{"d_model": 128, "head_dim": 32, "d_mlp": 512, "vocab_size": 1257, "qk_norm": false, "init": "normal", "init_std_down": 0.0, "grad_clip": 0.5, "schedule": "wsd", "decay_fraction": 0.56, "decay_shape": "linear"}
Each number is 128 + 24 x the weight over its row's rms, rounded and kept within 0 to 255. Layers, rows and columns count from 0. The size above them is the row's rms in percent of the matrix's.

# layer 7 attention query, 64x128, rms 0.186, rows 0-26, columns 0-127
size [ 77 101  91 112  65  94 137  93  96  98 101 103 107  91 100  96  98 106  98 103 101 102  90 105  92 109 104]
[[155 108 121 143 128 136 136  81 132 139 123 124 125 120 168 133 166 169  87 129  96 118 181 136  90 147  77 165 118 140 164 159 145 111 114 122 122 123 129 148 131 139  93 124 153 136 132 109  97 138 145  97 137 156 126 150 111 134 145 133 114 100  86 114 106 123 106  74 141 161 120 141 166 128 119 143  90  97 104 157 124  89 121 110  80 173 172 139 137 124 166 163 126 108 130 121 143  82 103 141 121 135 111 167 173 136 144 137 177 160 107 103 139 113 118 123 116  93 134 127 149 134 103 126 110 161 145  99]
 [ 79 118 101 123 100  99  89 121 181 115 178 132 151 115 168  86  79 157  86 117 154 148 164 144 111 115  76 122 106 100 135 122 160 131 116 151  78 106 142 121 114  99 127 160 139 101 152 145 111 131 127 104 151 102 129 128 121  83 178 137 134 144  76 128 157  98 127 131 125 148 105 128 148 118 138 101 119 138 122 152 102 124 123 132 125 135 123 151 112 160 129 180 144 154 145 149 120 154  87 172 117 162 151 148 107 121 121 142 126 134 136  98 144 136 146  98 129 134 177 132 131 128 124 138  85 101 130 130]
 [139 123 135 124  89 106 101 109 150  91 163 107  92 112 178 101 143 146  91 113 140 124 145 157 107 136 116 118 138 118 100 102 126 126 139 124  97 155 150 108 130  99 146 166 143  81 144 134  80 152 142  85 168 110 119 118 128 116 124 159 137 151 116 130 128 133 116 125 120 149 132 118 162 140 140 120 125 116 117 151 107 124 147 126 128 141 115 165  99 148 136 224 152 119 100  92 132 171 160 146 119 119 113 135 131 173  75 148 118 135 127 122 152  89 141  65 106 133 155 135 132 151 152 113 111 102 164 140]
 [136 141  83 170 118 130 128 101 130 105  99 127 135 154 102 126 152 107 150 122 128 140 130 125 126 124 191 142 116 139 105 124 149 105 150 115 116 107 104 142 153 131 166 142 154 102 101 195 111 153 136 139  98 173 129 126 142 115 157 145 115 148 143 149  79 165 143  80 149 128 145 153 132 126 110 153 148 133 173 114 172 134 129 102 109 132 106 121 145 136 116  87 110  71 124 105 162 133 112  86 166 144 134 108 119 130 123 108 112  66 146 137  99 124 100 158 108 158 128  67 102 143 125 155 131 123 126 133]
 [135 162 143  72 125 145 122 140  98 132 107 113 114 128  87 128 147 127  98 105 120 129 190  89 126 124 154 115 149 108 124 130  84 140 103 159 153 139 120 125 121 146 127 116 126 151 124 141  74 152 128  95 126 131 177 133 144  90 161 120 138 169 159 120  98 166 141 144 105 151  94 156 116 145 127  95 109 130 140 129 149  93 178 125 148 115 157 134 178 125 109 152 118  89 131 167 111 128 114 152 147 160 136 128 150  89 109 142 101 167 101 112 116 105 125 108 139 137  90  92  81 137 125 114 170 126  94 116]
 [167 146 135  95 140 115  98 161 102 154 108 102 127  88 171 124 150 143 149 155 118  96  97 143 152 118 133 132 144 140  86 127 143 181  99 123 102 104 114 129 169 134 139 101 143  73 121  96 127 138 148 133 152 132  96  97 104 116 139 127 138 117 143 146 124 143 110 168 144 124 132 159  88 117 141 148 126 158 125  74 141 100 154  86  97 159  88 160 149 163 179 100 128 152 138  76 110 144 177 143 139 109  96 142 121 140  93 103 125 145  89 112 116 133 147 134 122 125 117 122 136  95 135 118 145 162 125 128]
 [152 132 131 135 159 115 167  97  95 133 105 114 134 126 135 131 160  93 158 104 103 147 115 144 123 138 137 105 161 144 103 115 113 119 128 120 110 145 131 137 140 139 104  94 128 143 100 106 110 161 129 133 103 138 112 118 122 192  94 121 107 117 132 153  31 107 146 114 151 132 163 108 100 151 154 145 151 110 131 172 164 130 118 111 145 127 115 114 171 158 117 129 149 104  97 126 146 132 180 100 148  83 128 125 142 148 117 112 111 138 114 134 176  67 128 153 120 124 132  99 129 110 161 128 167 127 177 131]
 [161 154 121 118 155 125  88 156 132 151 129 155 149 127 147 137 171  82 138 128 104 134 161 148 125 124  94 129 112 155 116 134 113 157  92 122 143 141 115  86 144 134 139 134 129 123 159  88  85 136 129 134 151 158 115 120  73 108 139 100 128 137 137 152 156  68 105  92 171 120 128 107 139 121  93 157 169 129 147 109 170 168 120 122 121 152 113 165 117 100 119  95 136  96 118 131 128 175 123 153 126 134 102 101  71 114  89 122 111  91 146  79 122 145 106 124 103 108 123 166 148 115 142 147 153 150 117 142]
 [111  93 132 143 120 142  92 102 161 126 163 136 163 117 133  99 138 153  93 131 152 134 132 138 134 140 154  70  72 158 149  88 129 127 155 133 110 146 107 112  93 115 125 140 114 107 130 137 133 146 150 107 119 113 116 148  93 111 167 101 106 161 102 134 141 112 153 121  74 169  90 142 121  80 163 138 142 183 146 118 154 110 127 138 123 195 130 114 132 171  59 155 148 114 156 133 114 153 123 156 101 121 114 136 123 118 144  98 129 130  97 134 116 146 134 126 154 114 149 126 129 106 126 108  98 120 151  93]
 [164 180 167 100 136 174  76 157  99 116 133 166 136 130 154 137 177 152 126 161 145  89 145 150 135 134  93 138 106 120 122 128 168 117 123 131 131 107 139 109 155 130 160 136  93  94 148 132 141 156 103  90 120 125 105 140 100 130 149 134 142 130 121 100 122 121 121  90  99 106 127 113 172 127 172 129  89 173 157 126 122 116 153 129  93 150 127 130 127  93 148  86 136 112 122 106 154 109 108 136 117 139 141 152 107 174  97 147 143 103 132 139 102  47 121  93 121 122 149 128 154 117 124 122 115 136 100 144]
 [137 111 172 130  94 121 141 150 127 128 126 167 143  97 127 111 137 106 127 121 136 173 152 159 123 150 146 141 140 138 155 116 157 180 133 135 121 137 110 106 100 155 108 102 177 106 101 102  70 116 104 116 159 130 113 151 150 173  93 121 134 143 136 107 128  98 163 104 137 144 114 113 120  98 151 149 156 132 109 146  93 124 107 164 113 109  75 109 135 130 132 104 150 124  98 118 123 114 112 117 163 130 137 113 149 147 131 134  77 116 117 108  93 110 164 110 185 149 120 115 116 132 133  72 202 134 124 110]
 [132 116 170 158 118 153 146 144 125 155  76 133 102 100 152  74 133  90  85 142 110 148 114 152 138 118 131 144 146 144  91 140  98 121 147 111 178 120 106 114 157 142 125  98 156 155 144 109 106 128 126 147 147 103 143  88  91 127 186 115 143 132 126  72 110 173 122 138 109 171 114 146 132  72 101 148  73 146 148 139 113 129 151 126 119 123 180 136 116 119 130 133 122 128 125 116 106 159 112 185 110 113 115 137 146 100 142 138 127 114 143 112 146 185 127 117 133 149 132 139 134 111 110 104 117 102 126  92]
 [ 71 105 170  97 135 140 121 160  88 161 125 121 124 108 115 165 157  80 126 100 143 143  93 131 127 184 117 155 173 143 102 105  99 115 107 119 131 140 115 160  89 190 100 143 124 129  95 122 129 141 135 143  84 128 109 162 148 157 110 122 118 109  91 144 115 134 171 161 162 121 133 132  90 142 122 114 115 126 114 124 102 106 106 113 140 120 102 126 110 159  96 129 138 127 158 159 124 111 108 131 120 155 195  94 106 136 137 118 111 130 142 123 127 154 138 132 154  93 121 123 127 101 153 178 141 150 126 158]
 [132 122 121  98 102 168 168 131 132 157 104 118 143 140 143 121 110 135 111 103 179  91 156 121 150 148  91  93 149 114  98 124 113  96 132 128 136 130  94 126 106 154 125 123 131 102 119 148 144 147 129 176 163 136 133  92 122 148 132 167  97 116 101 151 126 116 166  95 120 159 146 125  84 177 129 105 148  87 133 148 130 162 121 156 137  99  91 127 165 112  94 140 118 137 144 119 121 108 138 115 119 129 126 105 101 128  96 123 122 113 112 106 139 157 188 167 154 122 174  94 151 116 137 113 176  98 174  94]
 [119 162 120  94 124 121 106 101 150 160 159 131 137 130 173 127 158 156 117 146 103 111  99 126 107 105 108 102 104  66  83 123 114 126 152 180  97 117 118 104 124 159 118 131 107 149 145 154 133 146 115 149 133 111 133 143 118 102 104 138 129 129 129 138 166  99 136 138 132 136 102 107  99 133 120 151 101 109 110 184 109 115  87 112 128  89 178 154 129 119 109 114 108 123 161 143 113 150 116 147 119 107 172 151 137 126 173 124 100 147 139 133  90 159 159 134 148 134 203 147  91 125  99 174 134 106 136 128]
 [120 150 132 187  83 144 116 136 128  87 130 126  98 113 167 144 118 110 147 136 111 109 154 139  90 119 130 121 107 126 119  93 158 129 108 135 175 109 141 113 157 176 126  99 127 161 140 111 127 128 144  43 126 149 146 116 153 133 147 123 112  78  99  95  90 144 121  94 120 170 126 148 106 108 173 120 127 108 118 138 125 130 121 155 143 117 132 144 175  84 129 133 130 152 133 140 138 196  99 149 134 160 149 133 127 105  98 141 114 128 148 135 138 135 101 123 146  75  91 122 118 126 137 157 133 159 157 115]
 [157  79 128  92 130  95 175 144 113 145 172 140 134  98 121  98 115 113 130 133 142  99 142 130 130 153 129 122 139 144 136 162 111 134 133 124 119 115 126 121  96  85 172 137 105 136 146 121 133 125 125 125 143 104 133 183  94  77 167 119  93 121  85  64 156 153 130 157 136  93 157 113 123 135 130 101  99 136 114 131  97  92 109 134 167 108 117 163 128 144 168 101 155 147 147 106 116 125 138 110 108 173 142 140 127 135 140 163 142 122 149 108 149 141 153 158 117 142 154 133 127 197 132 103 121 109  89  99]
 [119 134 149 126  76  99 111 112 142 134 159 132 101 118 160 165 134 154 156 118 103 111 154 128 179 100 108 141 152 120 130 167 107 149 129 109  89 161 179 134 120 154 131 103  70 128 129 134 157  86 136  93  99 109 132  92 146 138 136 123 152 145 140  97 135 150 145 107 112 117 135  85 121  98 132 115  94  97 111 104 126 149 142 143 113 171 106 121 131 106 115 126 149 163 118 115 115 141 145 101 173  91 150 114 149 182 103 150 146 126 128 151  78 165 140 105  87 133 124 180 118 151 136 157 115 120 131 138]
 [145 137 147 185 106 140 166 177 159 113 123 140  95 103 165 121 167 102 126 142 156 113 106 128 148 148 111  50 124 124 113 130 136 136  94 158 105 127 133 102 142 114 135 136  90 185 126 137 146 149 106 161  88 109 100 160 165  81 150 155 158 150 147 131 158 128 138 125 105 125  92 102  96  88 110 127 127 159 147 118 135 139 145 125 137 152 115 131  94 117 177 122 136 112 148 106 164  85 132 139 120 119 113 130 118 134 100 110 127  93 106 144 136 145 114 139 124 126 109 138 116 101 124  96 146 122 141  69]
 [156 165 133 161 126 117 151  76 103 130 162 160 131 126 176 108 132 137 128 146 113 130  84 145 163 145 112  98 144 151 132 171 127  63 171 135  93 111  95 114 126  79  75 123 132 151 140 144  95 128 140 116 110 140 142 150  93 147 136 156 132  94 115 142  72 109 143  94 142 131 130 111 150 128 129 142 112 163 155  85  93 135 163 102 102 158 149 130 182 142 122 128 155 101 119 123 124 128 110 113 101 141 135 120 105 138 137 137 123 119 153 146 107 137 104 168 139 165 127 103 136 132 153 126 128 101 123  83]
 [131 123 102 133 110  89 132  96 112 158  99 110  99 132 108 156 148 104 168 132 130 119  88 127 133 127 123 124 102 149  91 141 179 100 140 124 132  96 111 111 112 131 133  77 210 137 120  93 143 142 163 117 144 179 104  85 145 134 136 129 115 120 136 108 156 151 169 159 124 137 109 139 113 141 131 101 158 149  99 128  99 128 147 130  94 145  98  83 177 128 155 147 114 132 148 164 140 148 185 139 129 112 131 138 104  92 139 113 103 145 156 133 103 111 147  96 166 104 113 103 109 130 171 143 128 131 124 129]
 [120 135 112  74 127 143 105 121 137 163 146 126 148 134 134 115 106 130 133  68 136 142 182 185 138 178 124  98 106 115 116 104 108 161 121 110 130  75 145 112 114 136 117 100 144 118 121 117 132 147 122 122 142  93 101  85 142 130 132 145 139 123 134 150 126  89 141 167 163 160 157 133 153 114 143 109 113 148 115 113 113 134 114 154 105 171 138 130 167 137 176 117  97 102 161 163 124 122 122 144  84 145 147 113 133  94 138 129 101 135 104  71 151  82 162 162 128 113 161 153 108 123  92 126 117 140 122 163]
 [122 165 100 101 115  94 154 170 148 174 139 117 168 135 101 118 101 119 144 137 115  97  98 171 142 132 188 119 126 183 119 112 142 131 146 128 109 139  96 142 126 126  58  79 129 157 114 126 136 138 111 150 139 128 106 124 119 102 139 119 146  79 100  88 120 120 140 115 117 130 159 147 142 122 122 153 163 116 131 125 141 158 127 133  74  93 123 126 150  72 107 171 137 114 141 144 145 140 127 122 125 115 127 164 107  90 131 103 152 131 134 158 174 144 140 153 119 154 139 143 152  94 105 134 117 150 163  95]
 [105 133 172 103 118 125  99 147 158 145 116 139 105 127 118 166 113 136 139  85 135 113 144 123 127 119 135  87 105 106 105 141  95 168 128 117 141  79 136 111 172  72 101 117 138 109 125 106 156 116 126 191 164 116 149 161 146 101 142 157 128 126  99 156 122 120 105 130 126 127 119 168 113 149 148 151  97 160 135  95 154 139 101 146 160 131 126 156 177 114 138  76 117 112  59 145 113  94 135 161 117 130 135 126 116 111 143 161 145 159 121  95 146 159 133 166  95 143 125 105 135 106  99 137 116 140 121 110]
 [134 142 103 136 110 125  94 107 118  97 137 131 150 148 139 127 134 120  89 127 158 110 119 171 117 119 112 123 157 123  99 143 120 125 124 130 113 128 110 173 108 109 170 128 131 145 137 119 101 141 110 165 153 147 106 136 163 185 156 105 164 115 129 139 118 131 102 133 142 120 147 117 135 130 110 114 101 127 180 115 116 167 137 138 121 142  97 137  94 141 149  98 133 133 130  71 182 146  38 178  94  91 146 145  99 143 134 116 103  99 133  76 186 141 142 120 123 135 132 117 137 119 166 159 104 130 129 132]
 [107 144 101  94 109 135  94 195 130 106 143 121 134 125 113 118 143 172  87 132  73 104 144 143 110 131 135  85 142 135 130 105 106 176 116 127  88 159 152 120 147 127 161 164 164 102 160 144 130 155 159 138 142 106 161 121 120 144 138 120 115 142 110  88 100 126 159 107 131 142  84 139 115 116 145 105 126 122 117 103  99  85 135 114 124 155 176 141 142 101 175 162 137 145 126 134 146 126 145 146 164 159 141  93 129 150 115 124 175  93 108  98  94 129 143 106 106 135 126 113 145 142 123 174 155 120 114  98]
 [147 137 132 165 138 143 169 143  87  69 113 146 142 131 125 188 128 136 139 126 129 128 114 163  89 123 122 139  99 140 138 152 123 143  74 139 140 110 113 123 119 128 146 132 107 115  98 160 148  79 109 128 123 115 114 115  97 164 131 149 158 112 138 112 121 153 117  95 163 113 106 125 109 166 123 129 150 100  93 129 134 137 101 100  88 163 148  71 180 117  99 132  88 148 160 103 146 118 120 129  78 134 177 114 161 156 163 155 122 114 141 129  99 123 114 142 117 124 129 132 135 115  95 168  95 127 140 164]]
# layer 7 attention key, 64x128, rms 0.185, rows 0-26, columns 0-127
size [ 83 104 138 101  82 103 106 121  94  91  92 100 105  88  94  94  96 103  97 104  99  95  97 101  92  98 106]
[[139 108  97 117  84 103 133 146 105 108 132 107  61 111 120 129  86 111 138 178 147 181 107 106 108 122 130 132 160 124  98 124  95 155 108 145 162 127 127 134  81 149 125 127 141 130 122 108 109 137 116 153 170 118  88 137 156 158 152 152 102 116 167 149 109 124 132 135  99  89 106 126  94 144 143 128 138 167 131 110  87 133 124 112 133 125  86 140 142 155 105 143 105 135 126 113 135 174 178 123 143 153 122 137 113 111 139 108  63 138 108 145 162 141  97 155 157 115 116 121  76 148 155 153 138 116 136 157]
 [122 121 147 180  93 163 144 125 152 143 131 141 134  93 127 134  90 133 117 118 129 109 164 102 126 181  89  72 120 102 185 140 116 129 168 151 138 154 132 111  87 118 127 116 128 152 163 119 130 161 124  88 146 131 152 134 156 101 148 122 143 138 184  76 145 143 103 118 114 146 112 143 154 115 153  88 117 118 115 160  85 144 114 161 111 149 128 101  96  96 133 143 141 122 116 131 125  85 111 143 109 117 121 124 143  97 138 107 141 106 145 156 141 158 116 116 109 124 136 154 153 190 139 130  87  93 116 111]
 [154 133  99  69 149 124 129 119 111 116 117 138 127 175 114 126 113 150 134 102  99 155 128  98 146 100 133 136 138 152  96 107 131 128 112 113 151 145 109 145 135 130 137 161  96  80  82 170 109 108 128 106  94 163 133 130 145 153 116 128 165 129 123 141  82 130 139 163 122 120 159 123 139 153 117 127 186  79 192 148 135 115 109 105 167 112 113 151 132 119 132 161 124 107 100 165 119 176 119  87 138 105 116 122 121 109 148 102 156 137 157 141 130 115 160 121 156 126 108  70 157 137  94 124 113 125 157 156]
 [110 138 118 138  82 133 154 119 133 120  80 104 177  96  99 112 148  93 153 105 148 150 106  76 145 162 122 120 114 107 111 118 147 118 112 153  98 114 124 100 140 109 132 146 164 133 139 163 192 141 145 125 146 164 130 128 113  76 162 153 132 135 173  97 143 139 125 114 105 141  99 162  89 105 140 101 121 158 129 106 129 154 130 140 141 138 125 110 119 130 109 142 139 122 133 137 115  94 110 125 127 174 154 115  84 126 100 104 137  86 130 168 119 112 121 120 135 104 164 149  78 174 185 147 138 115 127 129]
 [ 90 103 128 137 116 167 160 130 123 128 142 138 143 113 176 136 109 142 179 157 159 146 121 123 107 108 116 122 130 119 141  87 115 138 110 177 141 125  93 137 112 122 115 113 117 120  79 107 144 119 101 162 125 133 107 176  87 140 100 174 106 133 121 123 112 118 167 155 155  87 132 140  59 165 160 116 140 121 134 118  86 150 100 138 126 160 158 111 140 128 111  88 172 153 151 128 112 133 131 124  78 105  84 119 115 157 150 114 162 132 147 128 158 143 123 112 145  97 130 106 157 105 106 140 123 152 120  92]
 [118  96 145 147 196 127 158 124 120 124 101 153 136 128 102 136  91 147 130  96  98 173 130 108 164 120  95  97 129 131 140 149  87 119 141  95  96 159 146 113 100 165 131 169 104 162 155 184 146 113 119 135 122 127 111 116 149 125 128 145 120 134 153 125 114 123 166  97 145 118  89  95 113 134 109 126 153  94 176 148 140 112  93 161 149 116 105 101 116 121  92 138 128  85 155 135 155 108 117 123 103 139 151 104 132 157 154 133 121 114 124 140 119 126 146 139 168 190 154 116 102 124  98 165 109 100 118 100]
 [156  98 136 113 138 118 114 107 125 108 116 172  92 151 153 149 101 126 132 111 122  98 165 116 119 107 154  95 156 188 155 129 121 159 104  89 172 118 129 123 130 174 141 151 104  95 103 139  95 114 107 120 128 158 142 118 143 130 138  97 150 138 117 103  86 157 129 189 117  98 162 140 122 163 139 151 147  90 146 117 142 122 115  99 171 112 127 164  97 126 133 157  87 124 117 131 174 151 115 124 138  95 111 122 159 128 154  96 103 112 154 166 125 140 125 116 151 137  93  82 170 111 103 133 111 114 130 132]
 [121 173 123 146  92 152 128 168 126 117 113  92 171 111 108 102 126 127 128 120 172 138 127 146  84 152  88 174 125  94 112 121 142 128 143 128 103 190 136 135  78 156 129 110 118 116 123 143 179 126 165 112 141  99 140 137 136 156 104 144 108 125 134 166 119 134 117  61 129 153 108 122 155 108 122  95 134 131 102 140 101 141 157 166  76 167 108 123 181 145 117  70 147 103 134 139 103 112 103 152 127 151 124 136  89 125 136 167 118 138 118 131 132  96 120 129 121 130 133 151 155 146 148 116 137 107 117 120]
 [111 139 103 118 165 158 149 134 175 137 105 124 160  96 112 133 147 114 119 140 114 165 100 152 109 127 144 151  99 118 135  92 142 181  82 105 192 104 144 118 134 129 139 138 172 152 131 169 138 147  86  73 170 128 109  90 126 144 186 128 159  97 101 123 156 140 125  99  80 136  88 121 164 121 129 126 161 117 110 123 112 142 139 120  89 143 162 158 137 132 117 124 119 157 148 107 150 117 119 160 102 136 115 121 145  77 108  83 130 102 137 119 104 134 129 152 136 105 120 126 148 102 115 122 124 121 118 118]
 [118 139 142  96 132 132 148 143 112 138  74 173 141 111 104 155 134  98 104 145 161  86 123  99 126 124  68 131 101 100 130 135 152 120 173 118 125 145 139 112 148 140 107 107 111 146 129  79 170 135  94  60 186 136 136 136 119 106 138 124 128 120 128 133 141 138 129 156 124 124 136 116 149  86 177 188 109 123  99 136 130 100 122  78 121 165 155 167 132  97 169 118 151  95 119 109 116 126 104 134 139 142 151 112 131 180 163 142 134 134  95 148 151 114 131 123 129 146 114 150 135 130 136 121 138 110 165 115]
 [148 136 116 116 108 136 115 122 113 118 127 136 111 156  88 187 165  92 103 142 113 100 154 119 121 133 112 123 114  96 153 139 130 149 139  99 129 147 144 200  84 127  94 146 122 177 116 161 110 115 142 136 167 139 112 158 152 150 118 116 124 135 115 132 113 120 166 126 113 127 156 104 115 191 144  90 177 122 166 160  79 139 123 201 109 128 163  90 134 101 137 122 147  99  89 128 129 145 102 102 128 122 138 113 117 168 129  99  83 121 122 109 116 118 118 134 122 157 123 104 136 148 120 131 129 135 120 102]
 [127 136 157 164 154 141 113 145 162 114 104 113 113  93 124 103 128 109 136 130 135 121 110 133 145 132 186 127  87 144 112 141  84 166 130 142 152 147 120 162 124 151 115 105 124 158 128 153 108 154  87 144 100 156 129 150 120 146 137  70  92 114 123 125 113 161 138 104 109 139 132 145 134 114 123 115 159 150  93 115 112 147 153 124 124 117 159 105 133 112 131 190 119 121 182 114 108 125 151 142 105  93  93 139 103 163 136 117  69 120 139  94  68 112 136 166 166 135 125  78 136 140 137  98 158 106 145 143]
 [125 125 140 148 124 110 109 110 152 131 139 166 100 131 133 150 118 105 142  69 130 161 107 110 146 165 158 185 162 155 131 183 153 104 104 112 101 125 120  79  70 130 132 124 150 147 153 145 112 100 108 124  91 106 112 119 141 119 132  87 155 174  80 102 120 153  86 135 162 100 125 113 148 113 116 141 129  86 176 141 127 132 117 118  84 101 111 101 133 156 113 136 154 138 112 122 128 186 108 112 119 145 135 133 122 139 139 109 137 127 161  95 139 111 146 155 138 117 154 155 116 116 108 167 102 123 147 104]
 [125  69 157  82 132 116 130  94 104 136 158 159 138 118 125 128 110 138 181 107 141 107 132 151 139 118 115 115 146 143 190 101 118 125  89 125 114 128 135 131 132  95 145 143 154 125 140 160 106 124 118 133 110 124 133  98 160 160  97 113 139 117 164 100 160  92 118 123 115 161 119 154 132 191  95 117 157 142 135  69  96 145 138 171 120 159  95 135 137 105 148 134 124 137 149 112  65 120 110 119 193 137 118 123 138 111 106 100 105 155 131 129 137  86 131 109 130  99 156 125 128 139 118 158 115 159 130 101]
 [130 119 164 146 114 105 115 135 157 149 161 130 108 127 121 111 179  56 147  98 113 156 104 136 124 123 152 117 104 108 181 118 137 119 147 101 116 104  63 126 142 122 129 145 112 107 146 137 112 121 172 111 119 111 162 103 117 149 129 159 134 113 129 135 126 123 100 114 147 112 110 160 139 109 142 171 170 121 135 115 107  95 129 117  71 150 148 110 132 143 145  98  70 120 162 132  99 184 139 155 107 109 152 141 142 115 164 154 141 135 153 137  79 136 134 112 172 127 146  93 121 138 112 164 104 125 105 131]
 [ 90 129 128 114 170 141  62 122 138  91 143 186 107 161 167 110 163 132  88 109 142 147 125 145 133  96 110 100 138 125 103 140 132 117 151 139  98 126  88 123  98 166  99  69 129 140 134 136 159 159 148 119 104 151 106  98 132 155 153 121 139 115 101 152 118  98 153 132 126 120 102 122  86 141 155 122 106 131 101 150 140 148 121 100 174 159 145 150 110  82 119 125 125 139 172 169  79 135 155 130 136 190 137 146  96 150 134 141 125 132 135 131 128  89 147  92 122 120 120 107 134 125 145 117 130 120 129 144]
 [111 119 134 130 144 162 147 110  84 130 119 115  98 116 112 127 122 137 144  89 112 173 141 113  90 161 140 142  97 128 173 141 131 116 113 125 179 170 170 143 162  94 124 134 126 144 137  98  86 133 105 149 113 145 123 144 136 109  79 161 106 109 118 116 166 101 117  82 133 110 139 115 123  98 128 148 115 158 141 139 150 118 113 161 123 113 126 146 122 160  83 157 141 122  89 114  92 125 161 168 108 123 136 165 136 135 170 129  97 156 136 163 126 106 160 189 127 143 127  86 120 162 120 129 113  81 121 135]
 [131 114 138 114 128 123 125  81 125 164 151 154 123 128 128 118  83 114  80 113 122 103 113 102 142 108 130 104 194 113 130 139 122 102 130 136 100 156 125 132 149 104 132 148  80 155 144 123 122 144 149 113 136 128 128 132 125 112 143 157 145 145 166  99 127 129 122  88 136 136 132  37 125 114 111 146 114 151  96 174 114 115 139  96 103 161 142  86 139 156 145 142 118 154 119 122 141  86 130 158 118 124 140 119 162 139 146 134 158 132 140 109 143 175 124 158 153 155 152 123 170 181 155  96 132  67 130 127]
 [128 150 147 119 156 122 181 122 151 116 143 158 137 144 118 135 121  85 130 128 147 133 132 137 147 102 106 102 130 118  92 150 134 114  87 119 108 154 118 160 123  74  94 144 164 108 119 113  94 121 140 141 140  97 132 119 114 128 129 116 150 138 127  99 143 122 176 101 121 138 155  82 148 127 121  88 169 111  99 145 179 112 103 108 155 150 154  96 197 122  79 114 105 123 159 138 129 103 111 153 157 136 138 150 120 129 135 151 102 120  96 162 113 150 136 125 146 118 111 123  88 115  65 133 125 176 152  93]
 [177 131 151  76  97  81 170 157  98 172 151 168 151 119 135  95 154 133 137 125  84 117 126  87 101  83 113 127 128 143 137 115 109 115 120 106 116  95  83 128 130 141 101 130 125 167 115 119 139 124 122 116  87 138 119 119 126 139 140 110 118 111 117 110 179 141 123 135  88 171 160 119 110 162  97 114 103 129 106 103 143  75 139 120 138 139 158 154 151 111 152 131 155 100 159 125 145 102 178 153 107 134 150 146 109 121 160 110 132 129 112 126  98 120 161 144 112 135 135 127 102 181 130 135 137 110 165  96]
 [117 147 129 123  99 133 143 152 124 110 130 135  39 163  95 103 121 112 126 116 157 152 102 178 148 136 147 100 110 117  79  80 168  79 101 151  86 111 164 130 120 150 123  96 138 135 129 161 114 105 134 109 103 115  77 102 161 132 138 125 127 126 141 127 124 165 148 142 132 123 135 137 102 135 123 109 173 158 112 128 113 108 125 133 146 117 150 150 120  91 147 189 124 100 143 133 126 125 115 132 120 125 163 115 127 132 171 151 185 137 157 128 110 121 133  87 142 152 170 160 106 137 145 106 130 117 133 126]
 [ 95 116 114  96 120 118 136 156 100 125 135 120  89 153 128  82 138 139 134 109 162 118 120 100 123 167 145  94 123  91 131 145  99 180 134 109 133 118 149 161 129 112 132 132 102 119 117 144 109 141 150  95 139 140 139 108 136 157 103 126 170 133 123 140 120 150 116 169 137 145 136 160 130 144 179 115 128 104 126 123  99  83 118 129 142 102 120 137 131 169 105  92 159 157  59 125 111 193 102 105 103 171 156 145 123 126 137 121 123 121 112 123 191  95 162 144 110  97 142 119 112 110  81 128 133 170 135 149]
 [102 170 136 128 121 115 126 112 109 193 123  92 155 130 158 106 148  87 187  96 131 134 124 108  96 143 169 101 111 182  90 102 115 108 135 107 110 147 128 122 131 163 127 135 134 141 132 125 119 139 125 134 167  76 130 175 200 138 121 122 147 119 112 130 155 134 135 151 148 137 133 180 108 140 156  82 116 113  89 107 122 160 138 137 166 131 158 133 108 128 121 123 123 107 162 167 145 126 104 120 145  97 106 105 149 119 133  87 127 110 136 117 159 119 118 121 123  88  87 120 151  95 126 136 100 141 120 131]
 [155 122  84 124 132 101 141 128 100 146 159 131 122 144  99 107 114 130 142 194 144 111 132 119 136 157 149 103 142 139  77 140  92  97 167 121 127 135 152 112 153 103 110 141 141  95  85 155  94 110 159 120 121 111 111 109  95 132  80 149 122  97 103 156 161 133 168 125 105  88 135 152 134 114 178 157 130 118 110  89 119 152 145 119 132 139 113 111 126 161 102 127 133 144 108 143  95 100 156 175 108 161  87 120 131 150 161  85 113 142 160 135 140 156  98 145 110 137 150 128 149  80 152 147 118 125 133 159]
 [133 129 126 147 147 148 139 130 117 134 141 158 142 123 104 116  98 151 142 135 150 118 151  95 119 125 174 144 143 122  59 101  93 138 119 128 136  60  99 126 109 104 131 124 131 162 151 112 139 153 105 103 121 157 124 133 135 190 124 117 138 127 134 120 143 129 128 146 142  81 158 156 139 153 156 126 128 111 142  97  93 128 131 148 138 165  90 155 110 170 146  97 123 153 152  98 151 146 133 111 139  70 134 133  89 110 144 146 128 100 125 136 182 104 113  86 116 157  99 152 101 166 112  89 146  89 153 101]
 [147 126 153 113 108 151  69 113 141 149 154 110 205 112 131 130 142 109 122 106 111  84 156 118 124 146 103 106 128 151 139 106 181 170 134 154 136 140 112 113 145 117 101  94 104 128 129 115 132 127  95 140 131 167 112  77 153 119 132 133 128 118 131 113 133 110 130 126 141 144 177 129 140 104 110 124 150 212 100 123 173  78 117 110 138 114 145 106 139 135 117 126 167 102 114 163  85  94 103 108  96 146 103 116 147  90 129 136 164 127 110 121 121 173 133 140 115 120 152 118 154 143 115 118 151 135 115 113]
 [137 132 127 140 149 115 132 139 173  94 156 131 132 127 144 113 115 160 149  89  96 147 109 111 133  98  78 108 138 135 151 105  92 122 183 146  68 138 123 105 121 116 140 138 111  83 137 133 116 155 134  77 142 110 117 107 116 159 137 137 130 122 142 170 138 136 150 133 166 120 119  89 119 131 137  90 173 150 130 138 108 131 119 123 113 123 127 136 146 174 135 132 115 158 176 137 118 143 137  91  93 157 151  97 159 170  98 100 121 105 115 110 154 117 109 130 155 106 138 158 128 196 127 163 102  77 142 120]]